Weights of a small GPT-style language model, trained from scratch on English Wikipedia.
Size: 15 layers, 2 heads of 32 (1 for keys and values).
Each number is 128 + 32 x the weight over the matrix's rms, rounded and kept within 0 to 255. Layers, rows and columns count from 0. Numbers have three digits each.

# q: layer 5 attention query, 64x64, rms 0.121, rows 0-63, columns 0-63
# k: layer 5 attention key, 32x64, rms 0.119, rows 0-31, columns 0-63
# v: layer 5 attention value, 32x64, rms 0.11, rows 0-31, columns 0-63
# o: layer 5 attention output (transposed), 64x64, rms 0.111, rows 0-63, columns 0-63
# up: layer 5 MLP up, 128x64, rms 0.128, rows 0-3, columns 0-63
# down: layer 5 MLP down (transposed), 128x64, rms 0.109, rows 0-3, columns 0-63
q0:124094138087127082193201202161148118172145128126131083109068174144120064163182152169151091158146199115142085158150090094147167137093104140143117052177164087169137151108113159151083149123149121
q32:124056163093099151143167152153095123159134131120120080121104189154162119118152174141119159097120169146147157146207139085124165141094107150156101094149137086145113145148133164174119137119218100
k0:139152119163138083134112131120092104146154096182132138111136142078118126175149092145115162150118167127131101098141137127136099140124134109105129129138182180131153132153113144093123140107156094
q1:052203125140173114174174191155165176188063169043114091133053125232097073084165198122169063160151197115151124159138094129076177091123106157148162109091044083143128133079068186107125098186113167
q33:100184144139144100117134224125093114121135150126143070087114175190127118056145159082185087141176191134152154163126098089182142186138134178116110153122120121114089121133114195117123109154104106
k1:157105165206094033094162086195097057158168170149176108070152176094142073144187024225117134147117205071106070171150135155163107133053156146099134183155104145106143159157137156120089203089106111
q2:103137117128152111167146207148165166157118180104157118172114188204094102079160195125119085134135207121159103146157119108106160129103108120146181141130090103087147125087082171146131121155136153
q34:122101122087101076119136156150130100141139173117154112120120172179106124089151147103117118139107137152149157122154118139158146167100129168114135108116138080125147129155109170149129165143140093
k2:125111138111111145154118104109144115123118091149094147117153170103154151103119139130108140149139146137123125138122139112122106124137136126134137129130189152091121096125109123175122135127094107
q3:203055163093155140123132075041076082112156125255107152070133103035152186255045050077105184114082084145103173140102212175187057129129079116193082124155255109205124130180162122110054189029127141
q35:138090118121224188188148135031194126080127141157078147127208080122189221180027098070118176069091123171137145114096200098145152107183099125208105177157248162121135104075144104133146142086145225
k3:164192105141113117130128102154136131144110160126113099142119090152116160154109119124139114122064116155108150152150112141144145136112112137130123180146094083145081115100116159081140118134154173
q4:100109117118074167077129104108156148123101112107111098112141168120160116098115135161109141138124096072082136083157153152072166153144166157144131083139121127159120109113119091056155139074089108
q36:077085156137141155072103175156178094173140139140112057095149166044103169112119140148163127055138170135124189139181132088027094170105106118118053155120139143217084143150119138101105208125062138
k4:115101108126219073150132107136165143140120144144146105138097139144145128153121153124078107092154114124177125151136148135133153120160087134158084164084158101122140143137094176131091147133101125
q5:105115106104138074121107145111082124120138122155133104087118112131119128121140123165149130159124178116147132133131148149193104121133142156108073140103147155101138146080063123189122160076119123
q37:135140100114137135173138127065135166106117142131157122108123125115165134105092108105112030110100166124185140129110124116165133115135169137123148142081090131104069082101087151172195095088052135
k5:119172133112096109111121174154150153137120200081135111130115078176149127080117116106127087123122111115143120121149111124135175171129096134086137137158079109176105112123130173120175059166116193
q6:141129152132168142144125152096078149093148151154136130064097046134126068121128178163172122098110153132130097110110173163108104134121126121122147109101161166096085103102124138102132130102092133
q38:120156103095105164133167166120182128131122098096112150094124104158108135136110141106151063150130205159139085127103081144114142113183171123125138140118140123098074076131145109092180125161070179
k6:101118125121137111131155140141152124156095177126164071181049104179134135140132153123176144117132071098099157088111163132160132140140141114110147181161075092141117088138098107103137106122142177
q7:137097115107119093119116155150129124157124111152098097136131136139097153152123149126120145128138093138087122108133157119127170139169136170152140103125111141100140170143128120109145139109143098
q39:123111150130155059079121118118073125159120127175134118144112113116053145125112190107125161084115036127097151061127137127097160131134089135080144178099115105143134142142111137161132110108126133
k7:121193113126121128158133086119098120147116138114120140114135125144118131098108141135102109074140123111124165101122152090135127119160160131147113167131132108047140153098109131130132056097141135
q8:142101156144179113128107114069138102119156122171164129097116121112120168217136097136147114137105098152128167100132099155119110117134122118164113087161183125127191151121123121166098085088116150
q40:120160169133154132104084134081104113152126101131089108148128117098077151130133111099140143109143116166154160121191115154118137050120144138186151113136110133095139118103118172141080151157155166
k8:136110141169141085111127050191095078132122153111137150111116169102134100142120093152127138125133138079127090142134148125116118145098158148123153160131112122132130133132125110086131162118128107
q9:149121142105139119163166140105131126182176093190133154089094152164157118205180154180169110141157207115131126126166116109132126162108104126151083040198204121143151134091102134168060142085119137
q41:117127174098156173128136131091131139095138113142046091173128129181156122104127177138150102098106195159112130106153117130122139102099120135129159106167151122128142116076111131154117094145116137
k9:126152135142126147133161110110153144192124165120136106121107130162137113111120124105155120123125130139171117143159141144165125131115133120120136187141114119139104102087104147145153114145126163
q10:211047152109135164112125093080031050118182108255127140065201173001188179229057067125106194096138110140089154139132218172139032110079091067189093097215255138182119119182188090097061192014098092
q42:119072129081168186170153115083149126149119141121050194150139129102158160159079145130142172126093186157087124093166206116096151096140097078208139171162186127136176095144132099160115142152133214
k10:099185082113200176190185111048218207168062128158104117186069099223155174150036255000151118124066016235195176198141157065143191068166077105165166151081104079188061083085027188106147061196155200
q11:067235074164103075141127123163158180139100121001101102151091097208114079030242137161152067138134125098136094137123067110095164164151163197096143138079000178060153122090078158145191065176134137
q43:167205145181113089078078134193077085092129126111162104121108108168076115127227079190160117167105111080122139173143060124082108116085102209100138112108025114075118166130133131104125082115114092
k11:096118115153060111027048147216084088060154145002171132127169105037099114077220006255114106182196196000047097081092030194052102191091203195142128101124083136048126187193209080154134138083134060
q12:152142124111173139140119112145134137131106135083103137095111090122109096120132144134153097081120125125131123131118104126094127109122100149118126103121115129158114148096085148126101118137121165
q44:173108161159143167117119153112110088158111162120076129056105152161108138113161118098139058179136190133149087104128127149093187115139136192177151155140080084153165167139145114128139133106124199
k12:138040179140172099084106157144105102122139110178165171065154086100117120165141077169127182167165136144114074087136148125095120109112140142100092164143224151128171136155181100140089170102099084
q13:166122138147084138096073105090106173111150139118139171125173171098144113113148098137147152140165170052101113121129115145134079165106156127113136160140123162099113084087193131185152118095137068
q45:139147129135132158133118102123104158120163114120135084123154128140121128132148055140123143107080120098130148179129134125120072149121122139147152137132115150092121059132133119164077117109094108
k13:123092155117112153133143089154138127091107092138127138164151122064144159126141136118090126147151099081141127141115113147053137149167111139168118056105167100182126140128132065144154147125114099
q14:110154128127139119074167107150147107101109107084101130114133141110133105097119134142131123132096147181115125146108131152115133135124125155112108148140121110162161145164140073138101118136125159
q46:111142082123131134126137150138108102116092190083125153188125125026157086101129190117091082171125105106085132071144162153151135163101159103113067205094128120181166140169177118123133126164133085
k14:078115112152147109087112150113107147094125119165150113098153124100137156122147085130158114147148148161142098157153158154136133132130123118063122106146175140182146163185177185141162159122144111
q15:160109135143133121124160116154100150131166105114097143098135130092120147119138139150150107129110110139097106124160142136078123126106123146094153107153118143119135138119143092163101111111117093
q47:108137141070085093100148122099130176126073103092085141153109121171155136117135136121076079124197142144104126138095074167100129206132088159050130113107105160094133118128123181101125122181125132
k15:133061122137125109118149142090109146132117077090152138103129112093115078099154133189099172126196148149146146107112159176135151161151124107104119128141117153142159153144127130154121100123100111
q16:153098117133127121120106091111140136134105128098094158140156165108104095105149131113119118110111158105115142146131141129119155139111111136128104163143125117144103197117110132126136123115131152
q48:174103156161159156149107140113123111188133171134121141063104209146018135145149075070177093148137194103136118064108141159088103149138124138189162150133114080159113123139141133121048164124101090
k16:120081119131161148111094166123178137103149141137113129088137109146104118165150097109111137101140077112127127101129149107136120118139126154131059134077165158136210122131126108138128116137132091
q17:183138099125123111117144110133091179136115117131123170111076086135100113115125162129118114094086108093109137113082199157111130139175114156120150117134114136168054139085115147093126090127112174
q49:093138127114144168136072180138169165152164135157135089127165131181134055146103115113093119098136186146119115118120123094144089121108131101120159089120171168134160078108185109093134092159095131
k17:071123094102166080100123106115171167160161167144075101151107129169103118147131135107109134100122141152087112087146200169176107178132160164044126172182110115098129104142078165157130143167180122
q18:112103150102144156079081117146112129110143110101109114088100127120162126113127131148133121099126121131103124115118102115113090095127146185134087071112155114181110085113102088070115161124136116
q50:120139113129126164093153150138105149149110113168098073138112120099144141162119140177150153138091082152156140135147085122120083130121126116145104107150175135198167100162153128148108145117143088
k18:133148130145103083157137131174120133148102182148172126140119160173155103116116116115131155123093172105186105135127141125114116148114123080132123181109194071130131160149092132162124190139094177
q19:137127115106136132092143135103143124105100119127104124134089121106137112115145108154157126144107098080117121107158137090109149135124174103103089133167123121153150116085149101165114153106086105
q51:138116128164149126115088106092128102066202113115143093117145131105107134127133145137168140123124207126081138163104146082056105099160132158125134137087132152070175178147180064063100130190087154
k19:187097146112177107098118123118075140120141086181185130100139169145086199109146098131086188138156115124170177094105123110091101163183079121098177105097186173137127126137175104137066134092135097
q20:144154152122140133131115124128142139111120113115135149165162164062108115107126117120121116108126177135149087131117139138109101137087093117145121128160124114147123122095156126162129096137124105
q52:146134175080107090178115103096142152062105154141166084118151117136090110130109126113084107114119088137107125083109176145071131155160110133076088114106131108120088158170165112113124196056078122
k20:167140122166109149121131095080140141104132099132106127117138101106200086138118177114162138076122130093145135128135133150128147129179128131136114173096143167105123121182134092123115110128134135
q21:128123124106133096122119137201121134134110073134112116107111183102068144122104081125071123157106081119157180141141071084137148144101101159151047123111112115164102214086115146173101178154088107
q53:152114136169192122122099105138121130134135152164171015117098182178163159157105074116127156076134170109139136147084116102108063088107108127144144097147157167179152137124152109127137127085131108
k21:142136072146130094076104174121138127109187164098098152105167127172139121116140168116112108068029121141171127136092102096134126125085102141133105149145162164094143148078139182174113147173145137
q22:114134091151169143151134108159180115124151156158131068134088117150166111132154206122091115088112100132119156139100170141124147116122112130163122131120114083127139123157081132076186119092157170
q54:152080197109166133143116079145118111108170097156169098106100093169135181107107173147141171183096132130139146107145161061101143123108118053129164091167174105103106172168189143104094166085185091
k22:094202131080176158131128135147123101166153176108136162123065134172092100099099167121090137130091088140103183088144139134132131107144145150131127151082117107126071088103084107099141129088127158
q23:097151130119086144107108108144146104103122120158152091158167144101148177125137134155102130171132140146142188139157095089126137088094118144145076062140152140152167132127130094056122209150170130
q55:132126131106088165135169074163077153102083092120085125120127135031154133132138163149116069153166181070077120159183151125111118117078089132117151136146133095147109134077136131107211081099189127
k23:141099117069087132182123169166112128143110131061111114122079143158125115070122129084153097104127169151172058144118126096146133117114122095142096149096136108146153140132178090127126138164162157
q24:129121146115120166109122113148145123106127108118114116132103128132120107143147162126137115134125092091110116116119090091083150103111122118135158107133137110165090120142169113106167103135116129
q56:135095170165192161104116098128115134176100133164149080173154129111112144136128063139128156149146155087119141176161106066063063100047129086165127137186207170170128104105225114122126107115161077
k24:127104129145199106140121115143106102166186131143129135166128169043152127167134131145078120078099174155168130147135141151092080127132128119111112135141182165107213107139117111139162211123170085
q25:119189152154107158090138104116157161154122136099145125139138144100156150133161165100123077123152213129099140130132098144115127129101091101055084111129135155179138114115107166154087180119162172
q57:100135188115110163136110114176071114118125185080085112071120171153092090062171093170130100186157172121125122127192105171087145114077053164160117137153106081124225122160155155125094183087144103
k25:099059184103167144126111148123096098124135103167121134147104130103135116185133115110122159163173141107202101080134132116103154076161102145116137141071118100189146148154138108123162140153127097
q26:161156128156158115131139100121177122147114132111153093169157115093106152142143150133104138107089100132123143131137130092104130138139105122134153088174110104137115129117155124076112162127127144
q58:096116105149134129134120094148189084161113096104108096086156085156147064080156109226152195091160104158126138121147078072132151048111159095172128077181153100133186138161168110098158210125154133
k26:134162125113150132185121156136140116141118086100097174139127147126069151138119150114126160148139128156158062104096084131092147096183156130102136120125130122105124135118115121158102137136110092
q27:107159138104117183101138174148098111099133130129089106105125165067080119121112139143118096143133143165158135108110122095087132082142114143161141133088126138162091105131217138107161150125119113
q59:165099129117125126159113068133150130128132125178217130171101199076049120142091098180081189124098206085119169061140126138123157162120164099131121117118152118075075164219199130074113141110130094
k27:166155086123076109115156099103134092127193165174171099182125181165171098159147193126146121061084100138106123178131196107135142105100121108135153120175103111128186093161130063091133143158135121
q28:129140147087127104158140135125108148082134083113125159117138145078116130137110117133120153122113138118171117171128123139140088140142113177102122132160125116171103088115153101141111135124121105
q60:126138139106150105125121090101154135118142084111139089146105066154154126136105119104110123113141125138108146122074071078131085082176134150123126112117121182105171142081118152080147212119077157
k28:154140091183087125109144116114105168137097130084126132166149124166142103114150174086133105104107123147126133149103100158133154140180131112090157175110107145133111124082111154153097108146132204
q29:123138113113120117143184135118190121147069157147099113139147102163135172145098126118135130125138136139152116111156131165147157146145166098143126160155104089175111126127089136112156087121104158
q61:135122109123176070164148128098188132082164078218161117111168104139188175151078147090110132076137122148136152159091167122102165154182143119061110130106183146119019128058056150082145087120102152
k29:181213130163106126148129119136165166150140140109096073126088086188109086118086120121125122099090161143085194175121128127194145165120108168140127147108085173109072128065094137066096111100140182
q30:138156144146123143119096134160161121144142119094139133144156151118143138102119099143139136136133095122143129140147098099101113114104128121152149118118104117094141113139130110149153108132152109
q62:164097177134121149127122082131107143132099103145118116147136091109137128159146115119100136173141122094080111143125165138077097167116106110131176149185129159110085114126127128136126115102172123
k30:151079136127127143113156146146063114087150057141111124068165150043173111117152120179099163131139159135091130151135129150081112167119141132168078083105230160158169139156176052158113207072132071
q31:141137110151120140132119100131093134104122120154144110100125089089108083132127130171102162113082102121107145138078125133111101159110133143200109103120098145103117172127141129082152092125117092
q63:149121082159111145168062131127132134140098163144099130082167126072125071129168116162075138092147075099105123116099147093134118150127142096172100126155116120189111152167155110185180083046109139
k31:084082112133121102156089130135154086099157128102083139105177141106124147118130148168157097108138137138118076120104105139093138108131161147163095082188170113107111137181127112134098112100136092
v0:107164111050073144139117135125099099144143098132093128151136114191097134141129138075145096114126135134103104120076113192062133154099094174105137131112157129097189121139120090182145137131165127
o0:116090158103085141117131124152105194114160112089067129113135143079098186102103122095083131137079133174165155122104083091122107130138130083084120114114148097118222153155182112195064148159120132
o32:117124105135202081097075176161158128164135113091139183137132239107114190140162183151037132134073098155093168102130141144209128079092071138098163108142112156117154176095079108110095218087132119
v1:168117125127132158119087139152185131104149095135111164147100169111136140095131126147123134106135148131116148143139143103119154197078095135071103130140118088150147163137092179160115141161110156
o1:095162105111150083159079137098142150139139126220130143112151105159152152139145083148110150171109197190109098115164092142130100061147107100112086166085094121130188126126145111187138181098119128
o33:136200128134144055143103135065147124163099135094135211163080154140111115092143148131107121127091114122126115107163135168120167075157122210064091188087086062093067157140115198103128117117133138
v2:132061064138149129167108134121091064124169095217133143062169201035196135129121150119071135073102102131143161101142232166155029141103167070134076150158255126097204119162096149188126196114116171
o2:123122130112169149152131176116115122123103117171134139108151142172152143144136102130154121142154164138158104126132129107147116111137112131167105124147163160126127123135130135146121097083095128
o34:093151157116172127137138152098127111113122142130144136121115118154118121127127139126157085128150156131153106145134143122130129108137139120134115116121075148132143108139101141119121104114135139
v3:149094141154152158114114120117098172171142097111121103132116090098107104150119102144109108128137093114099122111148107165091164101131140158144130157122140134093125125148146134137180074166130142
o3:176091100143124137146133088153103125169167130080161135163140116142146095157113191072075093183183141153140132124125140147123101092157157131123099143134098092108097131208079080096094125130116164
o35:052109088157116134082147136206166092104139125162107116216129139077153145125130193106102116086063117169150136142144141066153078146157149177123139140097104059123133152107144125118111130124172123
v4:165135125123155118127125166111126141086102160136098126144093091105104132158165164081106111143108128104130129103129111131083081169125102153163167132158095089178107163095089136159167107083113154
o4:108140094156132117143182134110163094103127091116145122119170156073115165108127068107154122162165212111156149158150118125121123085089065117108130157140135097177209145221127129131063133107138149
o36:110176162154111085160115117152123110105161159172184083154130089155109064134080081151082200152186114182102136107128157140098149099119082122129191086165093103130111057125082107112170183131150082
v5:090133170147088121154159132131153162089122149113151132140078091132109159125159150179116120116054085140134165137153146128130118092152101124100149170164125121188179095106054183077106148102141127
o5:122192151106139148126134117101101099120069089106079105111104081170131121135143110119161170111103124094155049082059101114131129128161088207175134165121185146137128147186155134141111115127106155
o37:140087146108124097131184128116049102133106178192175143128097090160155101134136171157111126115144124114094119147159085031174111179164170087077143128111113132118075105073216100096125092143184127
v6:116106155154091146144108072150184114131112141179165143198196155131107109166153102118123120090138085097066112091169101136138079060107103111128132138150131147127245086108095133135184123108073120
o6:124184122109106138123118150170147163118112104132096135127189121121146164157145072091137120117142095179191095138129105099101111219183157163109092105144194147110115143164160108156163153158162104
o38:127182125156171073121159124075074139110125132182135136136075051121133065160145206093156124120112159115154072120127163086110085121140153107121170130106181086108067094131127103064143111135120133
v7:132131112111119158182083053116118094169114090129085177150163164129188114114125129063107123130136195116094073072218174140114119156126099119112185098146131071162189118128142111180133105086089150
o7:115074118142140113188138161154096106127172101148174145094147166149121188132081125187110104194141121147187127169122120082138140121136139134173105126123129187131174234144119128175138127144134099
o39:136181139154181093142125110122150152096129115119140117158115111186114146165106142151104088142129111098145140145161146113141212094078100176098092145133156144117146172143074134060116187127131168
v8:091113104143184078089109123156173136197118123123106147144148164178079106139131117104108155121134118143141120104117167149132129110151129078088148121130110101173170154123092118102150145065068104
o8:109111146079090112145102218150133099124181133164117136103149118116125194154172115137170129139148159163144066123140109092112091138116169182154128121107184154107160133133107101171156111182163096
o40:126080117081074075183119120086100128104129154137154108115142136156125105134120051171118165151152167144130115150090104161168163096121111118112105157124148217111116127135001171085221151142077091
v9:115130130154088133090124157163175115096155143115144141109157118123150116141137059108108165176142101126179151121129073151143137097122150107198184171121180128142125114156124131162132113122134135
o9:124133125124125157130120107123140202180076080156153120167135148118152149096208236125091119117127103137148153118208119119154108152139075098111132136153194143147151113132150158068243162201087111
o41:085166108158138146109135153112138102176147206145169115120151070193114078115084151113118104083122105101178164088141130123151056124143168068198110121186133148117111116110084108153225151121117105
v10:130135187119122144129122101103118138133128133154141097179158138114082149172126095097113132146139142112122118109185090101115201088120112168103057097113143130153154108137194145104094206075139132
o10:129051144133104141151118094180081174192178146116141112138047118138144164135128151153077115131158089150183130130143143078152122173179159101123146133112151120056091161111171118134131107177135115
o42:109101154121065145059115136126110204164119113152137118104093054169176085091141136114178124081141150141127110174157145086138087166130139125086127075129100107084087136119209114122167058126078137
v11:095091105087059094173058082143145125155098099134143115185170176146189114138123066107108161089136075127116148122131148163101136127108076113181113035169175117094133134116119119144192091077113114
o11:145122139094136170181145110151113123137083081120178161125143170148127142141099181166093046128133130170153141111106128105130125133153149095126093092147113174120153162172103139138134164149110112
o43:138121131137132123148186126146098148160106155110171104102102091116128146134064233134130138119163121093157133123157161101123169118161139102102136146122104125124136134162124115049125118112153137
v12:117182109148092176148099152140157162136134109147098127111107205165121121130119050139150080105169128141144119110160109152186150128182136146157146141111166167142128135125161167128111087162080116
o12:106176156082152139121095114068099176122143090146134096174061068216161142100144201097151149139112134140125108084127132175106132118173162146140136131119082166129141092110088106155224142164074132
o44:123110165180113072081129173125139064107087097121159133169125134117093116083178164204094164173087104068151112144132134168125152117072129139112182126137113093067110166125133134119168132135142114
v13:196108158159115090106159122111112119067175177163143171100166122079143115142123130116042184133080101098204150187114133154125116117116087128141143159086144122159106166147108081108151112094145103
o13:181082104126102153115180122186139081164112121152186105107139220122083125148150137159108084067151176111142199152181170082142160154091094074149121133161183083143137121115130134061118140072141139
o45:100203117089157128100090121151179136172152203101144158154093099165136033129065167095134159117133134138168113144163121150148124101144113122122122073145025163141136113125113144141131120128188131
v14:085115135130109121103129155115098130145143178094108106080147115083122102107108099166136114112124122148185139138188112121159124141136157100168127183073125128104147138089159109085105109135117105
o14:159120117149078136099115100116113182120104125095165114169031107139164094087157191151155141059126112057144180101142221147119102139128129150178135095142100138116024121149133146055204111139092148
o46:127043149047086113114117153107170073183138129155090149143146159201128173162134046113139109161120166150183081151121093136128086170151120136186156064145146146156155144178133124214141101085112133
v15:120089089134144108128164112169166130154094122150189219062134143067136144109152139104074185125122102101123144099146162076130166147147113105134129170123135078137118167108114155132097101163152104
o15:180148119163112124120183129141135075127090156214169128141151098170138079127092116223125149126122166183130093160141120137168157127091116079149101105134049127155121146104102116108143173125156146
o47:084175102111136129126163103149129145129134195147119121150123116151125091101094192177155075139142099131152096105151196159152085121148115103098073131095107129114074156139091166082194121108132159
v16:179203096120132157073084167112125112108151117118116207162126131157141131119121152150156128145109128125135145122129168126125088073148111129163114139066125126086139082118120132093126055101078100
o16:074172098119120129088141210093131137134136112090077119154104120096120127144161123119129107096096144083095102103080147154122104177140130137132175123113110112138135117135180140150139108139131110
o48:159158141111079066133115135096134111122055111131102185150121138128139162156172122154120124114090087140092160144100098181131159139104149200112139140153170077128158109122096160163077161161130148
v17:083134115131178142126111122115150149121125191119130113160147157159117100116126138116101113126121153119097112144075136168096127138144100133144120074141154114144164068095167129172115102157119140
o17:077119131113121138141093102185123176180104138106123123148136128141171164180175087109127158192143127136193114123178110104105066136127126114087158102107178092082172154184154144150156145165165131
o49:057137093111178138192143113207121219119149140141134092130129127104192081177122153142128111204140113191157137135121124170119103144111124073110082135164104084138112165154133158153114195111213168
v18:168126105155113151067147086171149155135121106148112089137130145112109194133133111178123122172101131144088149117148155164143128124140181096136109069091145102177146186105157186126078126102121156
o18:124146124096150101177152196085112109129139161187160154072105101175113069135101096185140114116171165166089147132124110147164158087105159123129091147096123116160133070141085106147154147139179104
o50:100166201088150078089064171124135179113128152101121146173099135117123149119125104152176104040116131108156113124108129111180076132098107138134094172145127194099130076152096106115150095164170109
v19:136082132131110116107160130112141114143128158143155157167118148121089094131123154118140111129180159131149163153143152116149131151111100091146167159137076157084150167153093122153103107111155141
o19:195131138149114036129109124084203187073152110221079131027146116097117110179165050115171153166123102147084075150111137108104134127146078114141135113140154127118121090120114153119115135104096113
o51:061181104084176133128099165098125118134137095065113118102156141159137065161095063098125131144151107176095149101238110117149149137105127137205184096057138097150124154124121021118181136127111115
v20:060167145098168182174113153099135088124111170107111120116125078139110159148120128111089075131092109112078131061112150120110119098129116156077119055083107156113154143118096141200169127132099220
o20:095103084103127112128156110198090117146137103100044121148127127082155138110130105092111131163159148100128115100105078131145092110093107137112117117092155115103181128201100107173054109100151086
o52:139112068108201129129149172146105136126115099102133059164126135152149164144078135193198103074168143116192156101177133143131109143127102105046155085095122171124131125132087127123173136143136187
v21:165130118165170225085085144107088111166169106170120145076187168084114159160131062127063169135117144122114161024132141206155111181183098077164157107174148187225108142157173096195113118029105131
o21:092142100120132091155133133179130151165150091185111099125120120184145171144194118118121119175173107140198157127098091122138125134152102140166164148136255124108142148125135148143154126124094113
o53:118142145119126137157115142101106128086117113135157119107116106178159107090097142117147146112129172168112145121094172151128140111109167123188128107168077127118142119114090093148169150117133122
v22:145094184161030021158073126087104220053092230064226091106079060201130115090156147104037148136148151074048178091097024183041178190049053205127164096208055092165107120178137130170201134081165147
o22:136106118144122120116149104164177118144102128100125113145141151081125113123126138125090141120153127128130145125128112145141151161117100116105135128138143089151147138126125112094107160137163141
o54:145123104133128145128153094154145156150134139129103105151122146108140128150098157130103151131139121141133121106148116138123131141157096128127141133133148106136120132110120097121135155121153132
v23:114152084144129138125096110105147130155093125139129120162154161126137142107139092164115152135166122120090166155077131060156171104097159112136146152160146215150170126095136093123154120122101133
o23:137153149144132147130132177185109092133088159100140127125118132140110161147118166098082137071105105117083084113124095112171069157160181115136117113139081155136101089101101145112197158077140077
o55:139077042144120156111166113080081174164154146121135056065109065066105111120144127095136187115131172094132168049097137154148124155135106141139152135129161155162132151137135136119179158110165139
v24:145126143111180092122133141111128145111094121167176127132171193154136154139141081098112144143136127064085146085095149138167100141124116152140173156124127113083121086109134150075119144145071149
o24:127150138127144106117169155153170082198119125093139130175147151150143138164134171122079134121163128189167069165145161137169134159128132129110140074105136184172160185161110145177123132145090099
o56:091167109120054111088201092196116167090143124110146095102134104103140043112138204166229164123111065110129146111114184121136109134150142123135125078077169121148111123129121149144149134103113166
v25:143119073096130091108097115153119191183119074120110152144174116202093117139130132129074086109125129121149110110170077103126098137203096100149141113113103131110133129122140138155101113141165111
o25:137146146110127176085154107125092115070133082138159167124127149138121120115094143132176115142157157124125156140146142144148132059091147122163128144100103049198144148132081095122147140144096141
o57:093134163110077080114121122223104167135118135156169106177145154138121128135117176177114149163094090156121164132134156110170129107120119104130129135104132065141222132148080151053132157112137147
v26:124060146138097123099095132143129132062093120125126124120112103113081103104133122145116171128131166094140178140102144081155116091110097137178114148162132089151153172087126103135109178121133139
o26:137144143176092122151178129065152186128069094083139130115109191117148187131202122148126148066150165150226165192140157105171106122221082106076174173158165131171102138119198224101107093084069121
o58:119139080059127049101100101097076137151207159079225095126093122155130101131181113077142139065088132149133161086118197124136103197202117142150140125079152112108091080121083139146199120092153136
v27:133112067102086135118130067118189142131125183150159134158104150093173089087125114181112122130255143151091103132141127096161169110123133107032095173142121184129089102141168142066164161161090086
o27:158150130109141121115127092153134124157158160123135166143130108153161098183098143120093164096121091135074095088167149115148092142155139093131122138115106145140076104102092100086161140135161138
o59:105155112122116152135142101161151183130158133110098069090106100111148125138159106148109180117120100098155134158128113102127097145172080140099113142082126132163094157190130132089113121089137161
v28:111111085136121165145095105198151152157126102135145225060154149139104069098126089108128108189129089138124141146132170121126124106141122065161163174116194150136085152138160139124120064043070078
o28:132130134102069121135153144085085159139125101162129132142136099172155106157097150141142178095165097191158074085074122117134119163199154155165166098152114167135146142081075133141193157182127110
o60:127128153159177096123152151090090067101098148099136169164155132183165165133131176131095144107134131153140125136195138168156190089117165098108096213136052119133166144134084117082132152143160132
v29:138158134138160143133143129124122181160156098117122071109139109139182168132151133102109108080154137151085089100091120153111143075117152148185113102105155137157148091121096160062098152125084135
o29:111114142144152141134078151104149091158190148110079074128116042139145150172127097108173144200130103127135083087161085140101165175105173162100133166088083167095139096123198090161193123171158108
o61:114074110140115136114150123159147120120133103161079165160178087063060117103203117104146172150163163194124073170134076179140115151137117078145062156222126130139127124100132080150097112150095105
v30:065093112134099139115156133156157135137120154150166186127137136139154117127160172133116135105132066143178135182109117039148138102190137107108145112149147125044172141107176134096179078157143088
o30:196163132130097187103116138138084128097077110204171108144160123149136131090096136182155115111089135106097066108095163126124102121130156096135102079138087154102092091146093108099174155126132140
o62:099144091135149163135152110156147211140153150160096111131129125121133110136098157141132074162164081133161085092150127097123096139114145078075109136135160126159093170156153132082152126146111085
v31:160164124153146110083132145115142086147134111141108154163159136144103174150120099140062128082107129097138119117114200129113133163090134090144123162156141107099129109141113110189099138105072073
o31:131117088156148140131162173194127105176087175152180092147092145127115162146146143145123100119147169139112148151147071081175098162076103108142092115074095115162168150115141117075121162127180146
o63:094159132112113083198141114091122143083096123162178179104132117127139100160068127129167094189124179086081113090126135176126157079090126126155131096108136099142145106173080160162128159139118129
up0:121154102098103140163179106104123092144151095159137195106122094129097134147106112136172101146099091157147160164089123140157129066093112091175133126139155139128128109090154130080145129112077168
down0:114196113144083131159148148161130148075127146119132114088146105182125111071130161145136142127146124070126140117150102154109103135103161151110145134100106104141134157175122100122089107121137154
up1:200133107138140094119086123141097071129120124119129118075102103133102117163107141127154131173110146173176129172112154087171117133099160098110185139136149112120184162129159142072156110154120118
down1:130168141109144133133182140091144120103110119142111118127112159117152116080166088120094191092142162085148105131155139119123135076154113147171127110137107143143104096131131113151127159111149114
up2:198124117086151126160112147111092127131065118133085117152152127132091141137033174103109145207121150186104095150161182127093077125136104123128126123113107126134133117139156175151098101170136082
down2:096129105122118072084094137141174182121117155058134146107118099129111187053176095097156131124141169104148141128136136101104109122141157160106150091140107084141176103095143142154130085075129171
up3:208117133109178184183152139115135134135123103142084169141115132142151179166088129088162081081174102136198130131109096143119137127087108147083119106130125106180126097086114126159112105090095098
down3:150140114149177152144165108119138182129126169102135152075167133121158113104169128086163104112122111119153096137128108148099139162069122157080095109116087092127068133172127128130119177137113083